Weights of a small transformer language model: 5.73M parameters, learned and rotary positions.
Each number is 200 + 40 x the weight over its row's rms, rounded and kept within 0 to 999. Layers, rows and columns count from 0. The size before them is the row's rms in percent of the matrix's.

# layer 5 MLP gate, 512x192, rms 0.0462, rows 0-42, columns 64-95
098,205,205,162,168,152,185,218,204,118,158,219,182,204,145,149,148,180,232,244,166,252,219,275,242,147,222,201,182,144,178,190,174
091,219,169,184,239,195,202,224,163,144,215,271,207,221,236,346,194,187,282,166,241,251,198,156,153,126,215,250,247,219,205,225,187
101,195,236,265,171,250,250,224,175,170,236,220,166,185,169,297,172,228,208,213,200,242,162,183,153,165,176,199,289,198,199,206,163
094,246,216,231,204,175,304,133,249,170,174,226,179,113,164,291,181,183,172,105,219,215,172,198,184,144,266,217,203,216,291,205,210
113,141,264,225,154,225,207,180,231,212,256,122,248,188,293,197,208,192,219,191,235,258,206,170,134,193,206,188,194,216,247,186,231
102,126,178,217,133,187,191,229,137,219,246,226,197,214,253,235,169,255,258,187,226,174,274,212,198,261,182,219,234,163,211,213,163
092,269,168,218,262,187,247,203,282,204,168,217,180,147,241,269,156,105,206,164,185,211,220,199,182,264,209,244,172,238,190,203,222
104,211,236,185,146,199,204,251,189,195,156,148,106,257,248,216,103,197,175,203,210,159,154,180,249,143,198,191,181,202,234,286,159
094,318,226,145,179,220,187,141,201,193,137,241,123,252,197,222,202,204,216,156,181,149,270,196,231,207,182,150,251,215,127,199,178
095,233,195,235,184,176,260,195,284,156,194,176,240,238,237,219,208,194,162,169,270,158,248,220,189,263,196,228,207,177,227,225,163
092,216,242,191,190,251,256,130,195,199,180,177,221,219,203,156,265,201,208,226,200,241,210,213,190,188,288,132,200,132,190,181,231
093,215,197,132,203,191,240,238,197,214,177,202,122,132,198,223,148,227,185,261,112,167,194,171,215,173,143,210,129,267,208,225,211
101,202,174,206,208,192,182,152,218,144,201,199,213,185,144,232,270,233,213,228,260,212,140,216,165,190,281,248,156,137,193,168,124
104,159,243,262,208,212,171,158,238,165,231,206,244,206,235,186,253,173,235,187,218,209,201,197,187,228,143,185,216,208,116,213,213
097,169,237,178,172,272,237,208,208,279,208,254,182,221,237,172,274,254,226,178,271,277,185,247,192,221,219,188,213,212,210,163,212
102,127,279,203,203,253,186,240,193,240,257,213,147,223,195,261,213,226,187,246,199,209,179,243,206,170,218,264,225,191,171,216,158
098,216,293,227,217,173,291,203,224,207,202,153,120,209,229,254,177,179,185,202,237,180,226,184,219,268,115,190,217,245,201,218,219
106,199,182,173,225,234,218,244,206,118,214,279,236,210,167,236,287,179,160,153,208,227,163,215,139,208,163,244,146,201,206,172,223
092,227,166,223,220,256,226,203,169,195,209,232,240,189,209,242,217,210,140,175,183,274,191,214,226,180,258,194,204,173,209,186,184
105,242,337,187,150,260,263,244,267,260,167,159,158,254,217,223,163,229,184,197,215,114,122,148,180,172,190,221,235,199,164,142,245
101,227,173,267,173,254,86,140,153,206,156,227,189,161,192,265,171,220,252,222,265,166,228,236,198,195,189,201,193,206,115,242,219
101,206,262,187,160,223,245,242,221,189,288,221,172,247,173,210,209,191,270,188,276,214,104,226,181,206,123,259,279,236,198,211,165
091,322,184,233,214,208,150,238,136,134,201,128,192,156,199,243,118,185,207,212,196,230,158,219,201,263,185,211,252,162,168,188,237
088,244,184,259,196,190,286,214,215,276,143,164,231,125,142,233,174,206,154,231,231,186,151,186,207,199,225,87,204,169,190,245,227
111,238,326,204,145,174,233,210,178,195,260,278,188,220,230,189,158,212,214,205,226,116,237,175,181,231,197,280,199,202,213,203,162
097,138,251,212,130,231,210,228,170,206,189,190,183,196,186,230,171,224,210,171,172,227,203,198,196,172,173,150,235,247,219,175,228
105,125,193,188,210,215,255,234,163,173,195,234,221,212,149,247,207,218,147,183,302,136,171,220,183,240,253,203,178,157,197,176,195
092,195,173,199,225,142,246,219,268,136,186,151,120,215,205,315,158,175,153,127,225,103,204,152,133,165,225,217,175,181,219,128,208
109,243,229,211,203,188,201,255,162,221,289,298,244,230,249,217,214,223,158,213,242,232,159,207,129,141,204,253,205,108,199,160,256
111,225,221,204,208,187,185,161,170,172,271,251,196,230,263,201,263,167,208,161,175,213,172,202,173,139,209,213,223,223,206,216,197
089,177,248,202,195,155,148,161,205,197,231,225,243,198,283,185,276,230,197,248,159,199,180,179,253,174,257,202,234,281,185,186,207
100,180,196,220,217,175,219,145,235,179,129,209,122,112,190,364,197,215,237,197,224,132,217,134,204,164,161,222,233,217,143,209,179
096,232,210,217,150,224,206,235,262,200,141,195,102,167,175,221,189,227,308,186,211,157,168,204,201,195,221,186,253,242,204,207,163
091,212,222,161,183,278,211,187,288,211,158,220,157,168,216,131,148,187,158,193,243,157,227,248,236,136,272,200,247,174,199,201,237
096,162,238,127,220,194,164,183,184,234,214,121,303,199,180,183,232,185,202,247,194,165,259,174,125,226,259,174,226,170,233,190,176
095,114,268,167,166,173,262,140,249,199,178,123,189,216,204,251,216,219,201,237,191,220,161,253,202,187,229,153,171,183,155,205,185
106,186,223,222,229,186,184,158,237,185,256,183,186,250,223,122,156,299,192,234,286,222,192,113,139,188,195,196,183,140,149,172,206
098,226,243,155,182,179,173,271,222,264,233,180,241,161,214,217,230,209,104,246,195,235,197,244,214,129,222,171,193,205,204,250,224
105,216,158,176,203,253,264,243,239,230,162,232,144,196,204,302,220,195,220,155,186,213,226,195,155,239,186,191,227,232,147,219,244
103,211,237,128,208,186,165,206,138,182,258,208,257,172,264,149,168,254,310,175,168,249,209,218,176,114,198,236,194,132,126,190,244
107,246,245,134,150,151,201,223,266,225,184,219,168,209,185,151,186,261,228,217,245,231,172,212,224,169,146,228,175,197,190,203,214
126,210,218,228,205,238,102,156,171,226,215,264,270,166,224,154,190,222,227,221,197,246,247,213,201,163,238,141,193,187,197,195,237
099,144,241,186,126,238,193,189,229,161,224,139,181,204,226,176,179,212,218,241,231,180,171,198,265,202,219,226,202,192,194,199,204